Weights of a small transformer language model: rotary positions.
Each number is 500 + 40 x the weight over its row's rms, rounded and kept within 0 to 999. Layers, rows and columns count from 0. Numbers have three digits each. The size before them is the row's rms in percent of the matrix's.

# up: layer 2 MLP up, 1024x256, rms 0.151, rows 228-280, columns 0-127
# down: layer 2 MLP down (transposed), 1024x256, rms 0.145, rows 228-279, columns 0-127
up228 098:526499562584488477463414549506491557518552587433522451485484560515483519486445558510524441505445519503446467544479471472501447515416513501397491486446494519518498459544554482530516542534476518544562495523525487457484519521445517481459512465477554511452545493433443532440576439532541486536529488535534466414543462501517572524531594518414551543533539557494559482525505453551405501482474
down228 100:491473521532443447457475479507512564526543568458478522466504571492458451538451488469605488487505465438470514553452456616477462440499534437478477519454523469468523514495488442499456526438499496519553509432446472445534489496398580459532515463516537529475482535452541549505493467489427414509534502485505527514576543502554552517465481500517459517460522569436504512560471419491506434443507
up229 102:468381560508472513496502576506487549410524458513534522473508487505524538547474515501453496491485535489511576538482516494502445533422529519458558425539464464495489499509482568525529477561498518559589483501567462514500477524472484508508480512487491485453482504469474582498543483432449479457463534516447478505575510496483519516426480492522534523452507478486518467420477529530536480470481
down229 093:491532463474518510505472514470491472532470623446507534560418550506442433453534542525558511470529468437496502558501485450448465493540535486497478543465513507473516484410547471502469494504462498537437506438477465562473551517555495488509501530523536558503489540545513456437587460541567482476521491503552543486476515506481553553525479519463504416543454527467513543484554549515464493524534
up230 098:513428547549536504461468498567506489420504529497408425495504473500512538456510428514530497579518494523498550508521540618503503440487635451500477419506520477505558461509490461564499494491479491480526470473470451499476498475466560430495507492504483491549524483558541511464573476526531441503506486538482546489486522495473468472463538496511477535473472496492481487553436534484489469473537
down230 102:480541511604558506539494520489540467490523441404533530551491466448489533551558421490430478468482546506552464479512456492512534529505525578528482506504491514500483473502522495562489495506457567499525502472457518543493526406477489480410543526484504508522499523470523461557498471467498521522523480509518563478556437503514494519489476452503555495503470506543464514503515476501480485469532
up231 090:489502494492395538484487489454513478557514498442518427537463589510541439472523513440514574444505471509528454500492476542479437519505546523445508537521482558544473420524503532487451490534548499469436444475489508505475501546591394516482507464484498516539516492473371594470495579483513481499444505519516497507487536478565491529505497521519505536569433528549503496572510535489461430521524
down231 088:537487454478497469580382481464421464428517487474448498503496516530491509488495518508565403514574517529574541492567538474479417498538495428504488529521427474525530542482453514514474435515482480477544532534550570490544487436536539539474454502495483476545443522490526470563539484543438441471568517527471481524475475508484435504507458495506471502509556455470486494465458496517485435415496
up232 099:528477449478488507488487541582525545533539521589459394534452517535528520537480536471465474464494514519522476542561496413436393497525488418541436506502381480538500454522447478482498531439492503472519512528429541540565500484536452459425501483484486463501491426488475527508589558522491567524553495512433486494477507471497484478520488501557430518479478526468518494495565456436558603506508
down232 091:525500455515476482450500474406491484446471531457440482483530533472498482500524488450542487468529555470476515467529474536535501571503522587585492518507547542505496531507511489479541461511484492563419470484501506476553496527531445501533549529484542523426585445558565460512584520473508508499500497438526549509456564557503504446493405480487420557518497496500497496498505529550459453477488
up233 095:501498508560503503461487471511512492511500541455523466532463559511488493543490513528511511435505542470459495493428521497514528456516405512552512466573478435475488426486439521438520515545451560466534438497534523500468474511508601573528472532381505527535555435477485486447500527563511573499410489451472500432554543505516629491538509528436496459528522507473469454463503501492535457561424
down233 100:426620486489517431561532494479560520502510545501500470489551503467530450519498548468525470539425487478564439500496491527446505441532540522493529436503519445431572595446472493510527467411538506509472444539432453488444513500450495493469486549518519472491485514540472486480511481501478471531492513516449418429539512478515521424508480521479445456479443459483509448552502485537455477570454
up234 098:576514474485457536503498463490473535577497538514544507499471550451517490515510500530561471503490469531465481571553520530540534418541515415495541551618482526535493465506516451470546493512488523505578555510488541515497545438471508479457519520480523471476497509549480545532456484503528462504478469448463522507454500459517505558525490624515466470553499515532507472545511455517488570444428
down234 105:507481487507435471486501503498526472495482496569466464531518488474428517538441498513545460514507480529479503523466480536394474467516590425430502457470546511538550482531475517428585522488547490478525592440498494511436440485526453493577495513420492578466426487471525520504511460516465500471499505539566550488544491477632462559559525487462539565409490469466426547507496470453423498391521
up235 098:494554463485505615583494499507432573500582527526463501466517534484531511477524528468536422487508453473525518524454510498547455492462468469453483492516538554502433509476547494535478485505509548458499471516501475455503512557478548498476499545473532542516576452545451451527510471439493513515424548431489412519493555468539474527463442466590562491449509528538510452540475584518464464505475
down235 106:487590533526556452454593445476472510471476427501558533573589516493445451494523516490461443504492455506447487505491518516461490479495469511514533542587542496469514476434530533514536456491474485496517459564492502538450465483542483519496521510497502525471513439520462461486540494473531531548575503460494556574562507528502495409552457524478520538497470485482502501568514544493470492488517
up236 098:503446496519497509515430478518518482570543530549453533531433471449504494563528527481521522531505575456462533521465472426432533502530486479518522463466471441507485521524442451449467499518465494499487504541526480606492537504515522526524513421450533533515397531505519493544583472465480471459484497429462487473503398526596439478519481431522437530505488546475509502446472463490523473473505
down236 094:506487458479486488491434495492512516552489481511543425586496516479538543487513454519515379461497519568461474544583499491507421512475552546512550568489517569477495488494540535491575462479442493465488488515452472438447477453500512485465520605463454547498537501530520501429516458538489454498463484506553518506551495513403589430467606564457491528430490477488525472611500530491447458496540
up237 102:437448498523472585491493508482517469439451514462496504465534445497487533496453504497503465580456505503553508506526562545477547522445559506454456530498470489487535505508528475511538458526442594478538539479452515551500454483508480505505488524467529446435558447503438514525535536511552547513518513475435539474510413496500467410513542426532578538474556398465417491541508513481534558452463
down237 104:577502479482451444502484556572437508619501501490455531510489541509516488474492512480428475500519494444476541522463505555377486540438496458470459490515481509485473492503497519493550468524472488529477568458535541561519480460521460519538413500519583512505535420555527509566554493478575519435505545504506509512469575469448515526565540526445532506531538555488540494452562553449509556490542
up238 101:514575519438410487538520561454532482415463486508486557456499454469429453511474491540545480560513458549526503524453492496412479466496504489441500514499546537533511547522456475543482532453571527442497469544534482479514550530510504511588482545473473523467535535416554489438457532516507515571518536517488416453512444527534496505435549518475558571446449542513523521559490562460488559494439
down238 104:530441551521521574520521532482463467494551589523592478458595588430506524556438496512503531540515443485548458406529574570496497580553471506435495511488485499514494510429545463589544516465496471496518500548517532529454512485536607563524479497479478452435506544541519467463541429519443508502516548557517577533531467491516451410490456502515433536472479552501483550527544543507478480488451
up239 096:563507518491570528478473587475477462467539514474508498542492575631434563466476471436462433480525512545481529543440474541503503450540485511496487513534420550493490486532512477492463440503513501464522554497500461502472485543427517463454482462542524485440467499545517505503514447467467485512464459579533570557479448504549559518461596489532488523455489483502470457511495531459440493544447
down239 099:505545472536493448446537496441548527457533487504438501539570503488480511487495495535480499492524513486470476413478480528465485508474563438468505473493483480511589468503523445459541514528512483485436508450397524567511470485433484501461534513527560490468455494556534573497519554518441468482601559506465465544446451621534563520537498557502506575469547538495459494545479495465458449586529
up240 095:557403478558531422481500493555466470502505488543495479490498452461482552512548539511463541515519557463495575508531511497512519494459524457485541503510434489535551508495473560557461500559489541435388514513560486547487438499549515519436552527369522489540462458448506499474477453489498514510432537528545502489512550543525546462508478519488578530491488555501521452443536517421511444563458
down240 099:471538537481501499528539499497531556426519509498483535479475514537503533506550445474458560537494525597454517486472479530511576501495468469435531425523607487480597591551496551583560528425486571521512499575466472493464513560488480507481539463447492512504510455549412458447413556499515540519508463434437553528475592504624481549486488546433483466457532535465530498562483489547460481548516
up241 109:541565586454444539601532453547505486485485525467486463544503524563501525475578479490455507513556511483438521446523540555480488403535494585487535488495468433555482585481444470508509400469497437610537506462541564447452549430513458426503511427538481442467471467486489475520514524489446545475464489490522502454522497502411462499524556513450531438480475522514493444504517489591471524559493
down241 104:537567558490523459517403617490576502502489486554490547514479506492492421578507601539518479528492525491519530555531474525507479509444452526508470414506552480488461491539479564459530504494441448462437434498514514495443528494493394513528527480509499580527484495599489522449496473452465526499435596547491475505516509541486480462463502545596455424509481546555502517497563501535525538519533
up242 095:474561512591547491509535481502523531475539441577465554526600529474594477553583455515533488485493529480488501441476520466589509399497487481508445406527535535494492497541490507516539412461559514450454487547520548489529449504538466459474511478483440485481538476504523536445477520546483534501558488558523444495505495399506485532460502525472523512434484501517485515575493508437491497476573
down242 098:469468424463492492468514516533457501538490490465534455520456544540504479463398531486499523428512480444471537474542477530452549496473543487458535482393513529531489499516448525471509551495487478547510498530604498558483478523513512477497506499490481489502519519462480458557521438478533453521505469471521554480505516575531476515460482536532451459498517515566487482618578529494586535494489
up243 097:479451471552506503496500501469509539494488435524501534466503539520496532509528516490496491454537555595563481512391540529477542413471518451537546552471490473457513543509435539565518507473524536554463535460528524436558476415480502560531493504559481486500578509463518482511553520467549467489428459464462411487504511509504517486497540606549488480513495436466509502517549465520515525394489
down243 104:497475454460563532427539495439498504484506536532445557520565571402437478459481472523446546548504440510460498559526525500515513450495526460516456481537541475473521496525559501599490456494501535525538508498519550588510567561484519458508441456483561528481496475440528410528462512518567501485498409515483521495468513517476484464420494469466546495522446439517573453499486532522539484528481
up244 101:511498577541442497523539489515512482487550539479440485478509551479483479539569506458515581483481552539470524407468560471482492548458615473447510483448514432491505491454545528438513485536509521545498495469442501470518539481526516571528559481416455471566470526481514428542477491439536508506558377462527528502447447500471471512421480534501517445485549433532439513445471462488517540496507
down244 099:482550444492506534498466446471459468544446511542453531512476553486499546488458407457458534565554519421485493512500481517548560452602481489469500446543482469509469556474517552507492533531430466557562538461470498479489519477464448428493527526522446525478457492538510480511502490534477474567478488500459450361571488469522440395483514511481493505485536512455534498504512559554493502573493
up245 101:539418472454480574535541536508494534533530563487524551455514403520568515559465434491489537521436495503507439466440509498498444451481450531511537581492536469533517525471528462525483482475474553429468547589563479479531577578446445503519533516552532501502415472555418493534506509496434524516549500502476521482511470465490475554498555468489521480515476440469552548509517534441624468515550
down245 098:488545553517508512509432474500565481566557468519488488558449517498530485457439512483521490552534405456507496561483522568509529476520413499476492536453509493422529518504480524568425519497587477553485554481478468511519506481505545498447459446504494476489493526445518575503425459544539506487559500517527450425553523481464527539435507496476461460447484507519440509447480477483513516440525
up246 097:510376498483521478524482552516532492485492485538545484480465531486502506470434510536517510503490488490467504589478516541543497506515523516547532503480492531502452465544528558480539531525538558506497530503526479507527368466561509488417576500574526468557409565535462455478476493497492431508475471484527454500515518512469490466559518479594475611520499474472427481482488539550508493463518
down246 098:486619503456483478545522447519504436487515503475468469564469485482435531546478478503484503552529540502535495463477448536521567451492533505491443397505436560523488464544540451488542521490477459512496526472460550486472606530446536475490518472529427460448511479514475517487521565468529605507464509510415500538501484580515559541535476517537554478541454487537480489502505451510489465481529
up247 097:490538474562496576493511579529452446521509520514459507482638538504464542513524454522440483504499487468507494501463451546585473499556403525535478471553462480522537456438401442490471491513485456504486437516476504473481532452447498584460484508503511509566505575517485470516448522481461439489557511561501484496495500424475497570528546532440590509460520482495501523543515445579515556475458
down247 097:441417479475522430460463419399538458496447464513467510552552554459519428501435491506580458458482562576467423538465543520570414511520501458470499498552565533501525499478566557515491511477511472447501531480525479518450478503497528541522458541551505486550454555568560450522481500533517478548524533497509536487504452524508537490516460482551487528514513468519559465478480503445500515409510
up248 097:467532441494460553490516530513495515549537544418485489549540472554483502444540545473522557521534555527451530529456497500510544550534472539466526426500492404452535483546542465507517511532454495513464501402503488461519471538535479381474519505506448511466470563468537498531524451436483478510496511579532559558542465441495468465521466443556508508501534520504477541470540469452537514425490
down248 100:523504538478495428567502562465498490526485485501475512558452523560496521559589515452410564448497475469493501471527481496595501514426461559463494433459433532481465477512457481558494524471493492494429454490515508419493568518467522492488487529552488449437447495442474445503451513508456506445482503561514493492418475539536502567494483533470528429507516559462422462467505454592492504565527
up249 093:473505501482560482456534534456474529469534489477496488528526478494455543573583429513523487561528483506470409473496464533476468444534477491574544464512505516580501489447556528557428491462462451503545572535420480512505532532501545459568483469483395495485414542573506494552511514556546477531473527522536551589466492466565509444482461478415511447524458534542508560476565340496471523467428
down249 099:572516500498517537544485542519548487474500499511549504430505467497469503535471481543509520499517475454529474413477500466517575433504434553496494513466494478490496521438470479500541505487523542455536577444465553498460503436460521559483538436559562505514424559498529412513489449473519393457509450502487491469507454571453515511560482501502537492470455430517523481483529504523537507463532
up250 093:595503524509468527430444521493447575522563506476526460456512502489583445525470529573506552494519610500532411447492487555526513505503497545463504556523451567512610489470520583497500426483474471489523491476493508505475505480475580523498485480460507454446495505437465542492556519477555459526461528515483472511456527499483454491489505523458450587514439512515501581530593510512537487548431
down250 098:457443522468527586564518540419557521451528500450521451497581512523519533548512470443489530516397481494504468472542484428493544497478482498491464437480546464495517484475466458442545479467481447435562498466496535474493529468481490505505511484536401460536506548529450546459415562461483484467456450463524459491474467522547471472444486535499482537500455602537497440502525462457522467526543
up251 094:541573495530472461473486492487448525564458570525498546492557513530516498574500443472562525511528478578511497525509441465479491480555508479427468524541436529470457477512427507502525482585464504498465469545429467606486519584524529506441554538425471567510458529516480528499413540544510545585573509515475535503536484528506516515494510453543541443482567518574555436523524460522469474500434
down251 100:494491559531547517527509490470481463474486534548525549556507496500497522520501539550492520505455500485469552487543452586462486450431496509472532568481424510517439491405479514504570483626510490517480503426458475561505526371550508556488516465538505493492515534464504438497461500460437527458570633535583464438451477467541533535520568492504429491523459594454497470499532553475496539418536
up252 094:524408407547510559454527551576536473455459502459590535557450465456457439413508505544457486486485466565494565523526513474453518461464438546558465550488616492555539490507512491594543513493502493475492499475483508470463548477472487540544511504546515443449439462525507549489459544520517473599509525475488520382475505541514495462428544531465438516505528537458560482534480544486477485483478
down252 101:504463474511497546544505455542420515506485539487514476445477534530521604536444512568477515561536511533472598525483529528508509466496542532498540435474495609548547438514516487453526533496552529522487524519486486491464485563555533536506422592470479502449476464504503571534497449528500474516496524513493469535582527516509525474468455499458485502564498494572566560481488528479524498460508
up253 111:560547469550490502505535462562507515491533457535506461475489435531468494495482498507501490478491551596451525476563469551496509449543542486538508477436517564497466483458501518563504458551462490567461568501472465519478495498450443568570514508509527475499533487475568473457360537513479518529524449503422482472508508499485499498431533459472482555554486506462448542505485508495465468536494
down253 110:517441427482573591517534468512513476501508571464465471460538484495518483468501508529459518507454549429502476558538452411527516579537507521460525537499476495544473517565507488506590437511429489546455443579510450493423461505505457464438486556567606506519543508531467530514618496494481511498513496480429485475422559530474472428498524564445478539554499498516494551504508555470475490493476
up254 103:526545422546452474537460567526512475484563499452486503532532479544492573540479553461450514521552495480533509540489523479465516430542547552538485530481484525527489445491509558485400399557509476486497531485524462478540546528533526515514479401462480553527438524495446533478466547501496533461448504489462489460497510511530500459532545548532469487541525531457439583520409565547495476539482
down254 098:429509506471516494459463518499505424492526625500531510454502625479515507528512487525519436473470508514555532515547494507483496527535542510450489506555441540441556508517472478525496533518479452477538450514534572435560464510513484530525573465539482478407486494496533500557556463420467503445525562573487490464494524492494477496535497530536514438494485518509556469536504532443455499478538
up255 101:506452417557465554421497521507487553558510499520523489525558521447482505466503466523475464462536553472530481430544528456455511490451448541442514589433524495578450508469566480547438472503491485460450491474476477496459415500528507422444554536523468488536485588516472538455448540518494486449446455480533539520563469564543518476480608554506485496495498491505496452479518492517479487505524
down255 103:454497503530475542497453477555520500559473512518435560517527502548521532491476484436556522512489537519480486579410492511439500477489537536559495512507492504460444532510479455508497518498471493484445544500489472498508527440438479478471457468458523509504523421465510530467537546474528457453510534459458464441548507424425461515531504466522563500562446563495503544480510499444510536505580
up256 092:534500509538532509441556515555494560464575471467449502523520522453473554466538429591523533444436588545410485461520523549545466524474574473574526475536531557487524540540528497528482511512453457470450443517498503520492492522517513518421477487446537465473565513553475486501490527488581467589500541474492586541509583501463450502438520550473465438469469468543489501540439455429501495545509
down256 101:526521490439528593566498487518463515427526517499482439455569381490536526536415502571536517549543480488483519518477494489474446411498529522523492528526498533512554565535438474496513486522528515507547552476514504493449491446541458503505550467533472420503482550545550534461462546492456531545468531543535489482556444522439408449514520466504523518533434553510472439525572472473451395477503
up257 094:496493501517514523442514478500489508463540536445490508520524466524482522475520502499525496531535444458462431548519515531496474534493510503495462501437479484514569464508494512517564446564514513500510456380483499533487531538468453475482513569509451523465441542505502528460434580525496480563532482520533517460473428505472474449445487526506523480532612464425415498475560423494476418485452
down257 105:532489465518452469588563620423491450529455522538472523507504442513518530491481456496458534493507514446515468459432511442513503589482549428513482424465464524404568492577441446481481505552478523437569503489483494534493546533487521500443530481487521485570435500481516436540520461527554480531562452452486408489512530611513509571492520582519481464511460533439530471503526490525528493535446
up258 104:472505429503534496553541452475469515527506419477413506496447562521519521455487515451541509532472512465462541500444536510488567493513498519477469495500555500570472585569495521519478511456431602527499574544485499464484458491418558522528429527479452478552468493489515414484447507468556528535502522515536561505503542584479601495569473513444501472507466442471519513501453524487559511479462
down258 112:571484460472482419492520537520522472492474531524510475474489394437513567451542539466458446534542569535539560508530533565530457461494445466572528459426505528529504562531515490447471456588505493527492535558418534431495464484470514497550471541431495493564463495511544486542562440509472494444475547422484551436525428517530530480528497522495525501576415516429456494494532540486582515540423
up259 089:499443524542572493484520486466438502519571543467474463414470502578526467521497503503549499433463472479428539553564433559503520406540450489403494498498541528478535523536514523508583486483536529524561457468558512470502496545517519530548459516442494451443566462565471547503504489502472510492463485425521468457467518512583423517446494547544481496503516502512522474499549507552513506509450
down259 100:500557448544458493500497510508503462582503442483474476515524494448479451449520509501470441528488515441504558589540502526556519457474398444466550565576404501578482622485448532540536525486465474516499543501508489468532487522493549451476508504483534535490502572444534548590501426538542539519480598533511477493491477431497522519464576527437439494457453508452504493523539450523411485494445
up260 103:515553470431505462554491486480515540586502544474555544540543521433548539462521457517500456491500526431508501551621534470531568520442443557478517495514427532503501542538500528445511476536514510521570440532448455454534531507546494539518496501546430476448541500460546463476552482473509498506481519481529507480416527439445490557403459474486468430498480548547517474485509445513532501485502
down260 096:485468491504486477498511506500476577504517566456440516513534509515514516458456493491505512471503538450500541552458527492574461604484550506439484501530520458504571545409482454499482503419434499501544473501482488496552515491528447575501474546557454479536471519457404507536515509486520574479549516500418453561444518473526512461585601543506522569540483436493537500519465467426483573479487
up261 099:540568502430479483574511455519445477498553504474562540540448625473540485537484491570469471471500489497469525501477477496512517519393460501485512462585492477487518491479399564493502495512493531454477498489445529491536451446539499592494455569541505522531505493471500479389560481523447444511554461500448533554514513424454464547509474502465459503511502494456518486558579469460535477570513
down261 099:485519450557511508468499528497448490523480438487478494490532437458494586533595541486521544480471545457558517490429527420550490439441497540447486562512479436547496484508472493499473455526477443481496430423505476550461474480494499452500551414498500491571523500502500486491434525424513550467438444463485555521574515540473533516537486451531521442477516534487444454474489517407512472479533
up262 097:518508501524586457541532557572452589524501589511495533495488494481501520468518505503507448586512500468591480575529514504467446516473577468562501447515476479528560458457577514518493481502470460520466450513488561414518465508526507577507497566544454553473625479592462510473529511414539477495494490414522506525491506506499468471426553487443626506493509526536459497494524469489577544564510
down262 094:472572590545507470520475489450569476527442482432532480488452585499526546550548489490600465501444496475535539514466453498496516451564531525461526533479379500480484507497546451498478465475506504543525477466570556564504551555517533501560497534515559532482473497457535429480523513503524522485487470493455567473494527494529509523569507566542513482465462533450552430508511510448476493498496
up263 099:483449525434491500526518470550494513500463500612513580486544475547456474501531508581490520475555492510535447465529383503508476536507499539509416513499457485540507527477518507476586510482492516520407434470533494539508489567505533493497439497420518596546503462473573531440480413509404508550527508513555453532486478528434538526481460498513514482532482479529520509515494470533479531529508
down263 103:528493470493454432513459551422483457540443438474484498560524445461535501481548560503469581525441551525509501473493474545442576509505463476519547532488496468454471534588534567481474493558476563543492454475481508511484569513520436465545446551512512551497454492484501427536486474499494615486415489502497455504496446420444482491459535471532524415489551534487546563532535446479563478505448
up264 108:476468525514563457503479535436481483609406487512497486514483464479483471440457489542525459514490451562461446520530424496499512492459514544536505573442497505450533564460547448491511536504525508548476521495496506496531405549518505539503501512465504543476596546512508554502484470479579466457557477499506469511559557437523423503458409528553454517517566479473477543495462514484501489506463
down264 103:520511536491513413505522484582562510435385494551481588548469489484538507472574488518429510451486577503488473507498528460577515430528501423496549499462537414457477424422462512531494554507487495492454491536465476469504552495526498528462493481442449501527468511539550538521517595533509455497474552508534470430493547467553563486484541494508571425491503505496530440607491480468533510452541
up265 101:492528537508478511485493517489495410457535464503566519514481523494469535495547495502575467482486509489538517435493461592462538470418568515504512481441498436502571463540544516456569514502528461455462457596489473491452480554521496519458474467543558480537569414376528484489567472477537485537525521475480528505571534552473441563434481516476557439464522531481500577462500492488498468479487
down265 092:527439501529459509502567589416544496480449571505542490519418514509521478540462464538581439543455486483477586508513494446515472505543463526554496513521501483497514477512497452475469495516458532454478555405474513433536587461505493539500503559589447524542546532525450461536488497515461431541577477417551493493504486487522503504508516586569532465580487476501503522502552583454438524532538
up266 096:494484453521471533464450530504490512521478502527534519463475494508529513518511491421460491536492435526487497502539556543475470456563429591508440520488499520480524615489476539466472500462544545503480468497470446514584525550555542467389484497453512507567511555541480555495440503510470491538498524554493499449478500613501474444498478505534555453521441476445529473488545465542460495557530
down266 097:525523429431543522389529541599486483511542564474515502523485530523478510528471581607451561451553448555486488528465506466505471519468498468480498466546440444504519466488547454467513478546469472582472549469550501562507558491489465504488544534432509489494482556521566507483536530443535501376525494508520447458416553474488503501509484532463528591495515517506496450499446542497473523528461
up267 111:514539495465517500491523472533484582489484528593533537465529436485501492487492481563522446505471566458458533507520551542520482486482551541524465508486504539578502485522504454547455509517454486543472436467507449574512523488508492581512440482451411464508517481514600479548526531469485528523413528511507504515571504406546546490561521466521482567556567483543501455488524465452448535497447
down267 108:477509493424492539510494548480586491505488514419447564425457536451446498555486489475505491527469551535535476483492449461473546565503597524528475447493516537425599511452513532517507469526497471539485503503500425506541511538522473475545484499466487468506468472512508476527509501511486488412561448581473512480471552476482477527542555577588562442501470466490521564474536423505516425500502
up268 099:526508534516511424504487399517411500535451463452499448579559500494534480414491511542475486557418501432459443507494528502526494492505462444551524490470425522505481534477538416507466520488485492514471530551460494548521480501477526534517536485444512527543475476501488449482436506546551483472403479526461495495482488531515553432550476547525490455482481476547485539457493471534534505443445
down268 102:472509553509510467473471508447524471489444442506457520545511479493450444496459433448449465467495509453536451445479504558479530492463580539497484473512505513533461482493494587505547470519555455561501477500485457517491517457438520537535529411425479530445518468476493489533519465466508498525481436423580520478490571500535467533472437528495594521435511479474530465481482593534422490517580
up269 095:513482526517506523548459548555522436507536471404472484553520516464513446499529414484510449542508458462511470593491480487544531566459463465455574509529519603538567464499552451522504474517492500535445509497520532508490492480466500525582490493438454554472572470508504440522528552474532528446549462451501517476473448444471527443550485512502526591487508493506498453523477489586572525553509
down269 094:468522525445496475493493598524481483459447481419515554609524528551495508572516497493465515430475496456534474483539571505448496585508473559502554508507528522501402453495529455488528517511459485503513494581497549450479522430509535509544462512504456500541547471415509470472512488480520509493530511496486513454534490508541458567465483465497544509485553504437512585534578506536541483460588
up270 090:524515488522462405462489528544462477446550486476540489570481501509566552488542505537407496440521495586506507504516505439550516494489501521499540498483582575493463518563486549440487448478534428454514506506573470495547481506493465484448479573477540523441429560485520483500498558373483483557478510525607511447470477472500478476505432501514499538459485511497460528516464467428494469533430
down270 087:489489509493481516465507460427474450563502595513479534435479566509520442506537522462544552503420509459499426481516549505544472487531476475520450476443495502490539504477504500548517466513520448473484465442463502521438516516528516506519464480485581507407478555503433461523483474492516509490469550475488548552492553563497568454584526473512436535476495533526477458438474407501496503462466
up271 103:509475489544523569532477569589519558490500496542480536497485442633489446439521495546521450473519551531476522561411546477557487576520447545488509484495506463506485491504477507503516567462498498554481540580583505471508502504500449526525497550478529510485470509490550479485562560535482580413525463411490466505508508509489487517542482516436482501577504480515481544502527607491476542496531
down271 100:453485493562465463540486518483526471483446537515451431490571573436506512552419557489457557585495431521499487500543535494499482458453485511523534504591564513485468503497524537475482482462447498468546493406425469545463520481505463460496548500527505552525502544467493485460530500465496446498505481545585551516461477555477476526508466464615512464449479518554477429503574486496472474508528
up272 093:503529440519589598471483496514522539520499539425507464573532487491447494475496523553506530512479551465567510499484515534510491446503467529438485432479522513486502467486493513514477459506473535506495532567478545466550533459515486518422505499465523523542544494542478474487509479418453473495524472492501406516541449570406487471486528543576493513479499461501547456460488478526508490485535
down272 095:503444436491463527549511517495500474524462490468518429469532444546453471563457515480475497439519521443477411464512541446533402490480510524543449499465467512520503539526567528487509509559508420501504562482510476496498487493497505454462485520475526417487511466489482516489465465523547500635517501545433479429531481573570461557544537467472467557512525496460439481531529529527551458416512
up273 104:518495493486530476518433454475477543541497471461495521561497532464547510559492457550475458582415482514489512519467475440369541570455472548533452520437561469577449420467484435461465481447509540462476503478462513485513458502536499548524519529528484502471496471484536453517475492495450522470520511477555525515467491498473549478511526430501513512481442458592541448564454517505448493592581
down273 101:451545538466477511444472478484479586474485511562511554462483422537544448567454544532524477440551528531549400512522520532528479568519527443488573475495454517554457476562556514466514524540514465523502516499481507513566495520419511566408570506437501529509482495505467542563516500491537535507454470488521488514597508417508499481538537520505546480515513544479439472520520440476437465478481
up274 105:648525468495474485565490525535552480562512528430530552499552556481511524421614538451499506568507484487505473496506441410508503499491457478525534424412502480458482554502516446463510556497470529465454488523487512491541466459504465487477488500550513508531475513493460531554530462546433411607473497514495528524435446515518558489492453514523515434533484526484449493566466541478466427509543
down274 095:453454548534484509539528508561469463423558460598484460561497475445469370456507516539479490570493495490512455507505489518552556457466576445505486522527550523452478547511526581484451459491514475499482497464524571476478465483470541474513500497515503468511465502501439483560558493498485514490506491470541404523471530512412453545525555504461421507517483449479524459470466535524490496542519
up275 100:475606550436532487440431501556479526505581527471449510481496554523521458495532466530495597542427501501547463519455593560567481478516459452507581508560444444476444477501471559497488483520418511564446545569567466456463501494520488506499504483476504515509476468434513443444476491412505483434465515443522518567478443468484483412510477515548543534525571496470455523550484505485456512460536
down275 106:512408458561530522484494507543522471465486462453451554440495454513449478556454447467472584430565462526451576489456493467539452538437525529504460477525496486487517483589480519493441506515511481522427422546519517449497477488523532524558495542442550511465424515504526485495505493456462565420487519502558518513598468462584523512557482495503464482525452519508481359568491481582546475535487
up276 092:497514524432509541485479481502457537498507535556507444502500580457517474545505518481485453535551487538526520467532488554513436525457550495510446475517566484561454534469537545549451456496501551495578516514551460477579431473571527438514470493463475508486530497439498515566502440505380499464547512502505495452544517553435499541518509584509481455492486497471518502498547575500523512550516
down276 093:483498526486425511533512493479527500457484451377496527558437483469516501489432532458508472446481475405450535494412497440477538457523502573513494549547526557508523540521477456476524561499542487489514493510493513572424529493522499533477488521498475455481502519453481581451459507456573513523399522548516498494505422482467432497514521511460567470478475478509506546509536461529435523438488
up277 107:499475537539555491503517449558453437483460520460474465511468459433554447547428478514521492505571485492495502497516456545521503501519483503459568521521482545408436511535503417539516574469563551481503506517487460537479428447541482491500477525510533525478529475443514503510496552538525488533494504512450517493544488503472501553493527453469509583519482516502441514491497539543507528553516
down277 101:494490555495499519421445533537505489522516470475547461399548555461497477483512441531537481524541514589457523447527433487595492539535500474477427475438535520506490460406434537414484514499443513543442434496521504506485457526461564495508499539496513498519451463496428453453548464458514468545536449518542616450503449479501513498514463441421522531458437503456444535493520519486504492406533
up278 100:503483516457532505480411459532556452443484580517572542582496490516472596546464511497506559500502560519471510495489415532576568539500496514498509515450435478499450522488482475543478537430518546535491516501490505561493416539498548473502572592465554533510461518515429600559550440476500531515505464472511547508458497590562556507528483422567454557525501434495423501419549514494524450458482
down278 103:529538437517534520502526433554517490438515457485496548537523531548438490460461514518514427522557435514518512519503549467539523413521529512487490484493593494577547504504536515504517537532465505447501508511509468533491556447527497480548463445533470483525485462520464522465453580493511515488483502488490534460555481469581453408500550473498532543472442419468479499536490482580541512507463
up279 099:538495471440494544494481450460474579534517483478583445482573494472451512519500524494518531479439538503494459564489502585541525449468542477503538456503443549488459515460439528597493462509498557549536546491459547481492495475502519486539546450433527502486548490526506524518473424459425470543436465505510521489509550474526501544506533525519447505471443490585494474570479524527568521451499
down279 097:519552491522480595444537451509523529481519484485475505445531513525549550474517524505583489512489517478493549563500505592502516466529513436456425488467547544523487482530526548478492492554522499578550466473479507471465484449499512570468507486484525541462519439507437498462575474566532423473560472477490448507502491491492496471548533540467520568479503559522495435493483514481534464412468
up280 107:478545477458472556502579570505497490499511480436488435555546580526442440479524459400523499524409486496471413533530519558439537463510420582555479432469493574458483514436515600541525503523492526507527514469537463446527539470456531474511506548494493509543490448478462416428501534477570437500488538527467479477507542526509525554496515536483486521559471572462460513494524520470532407465572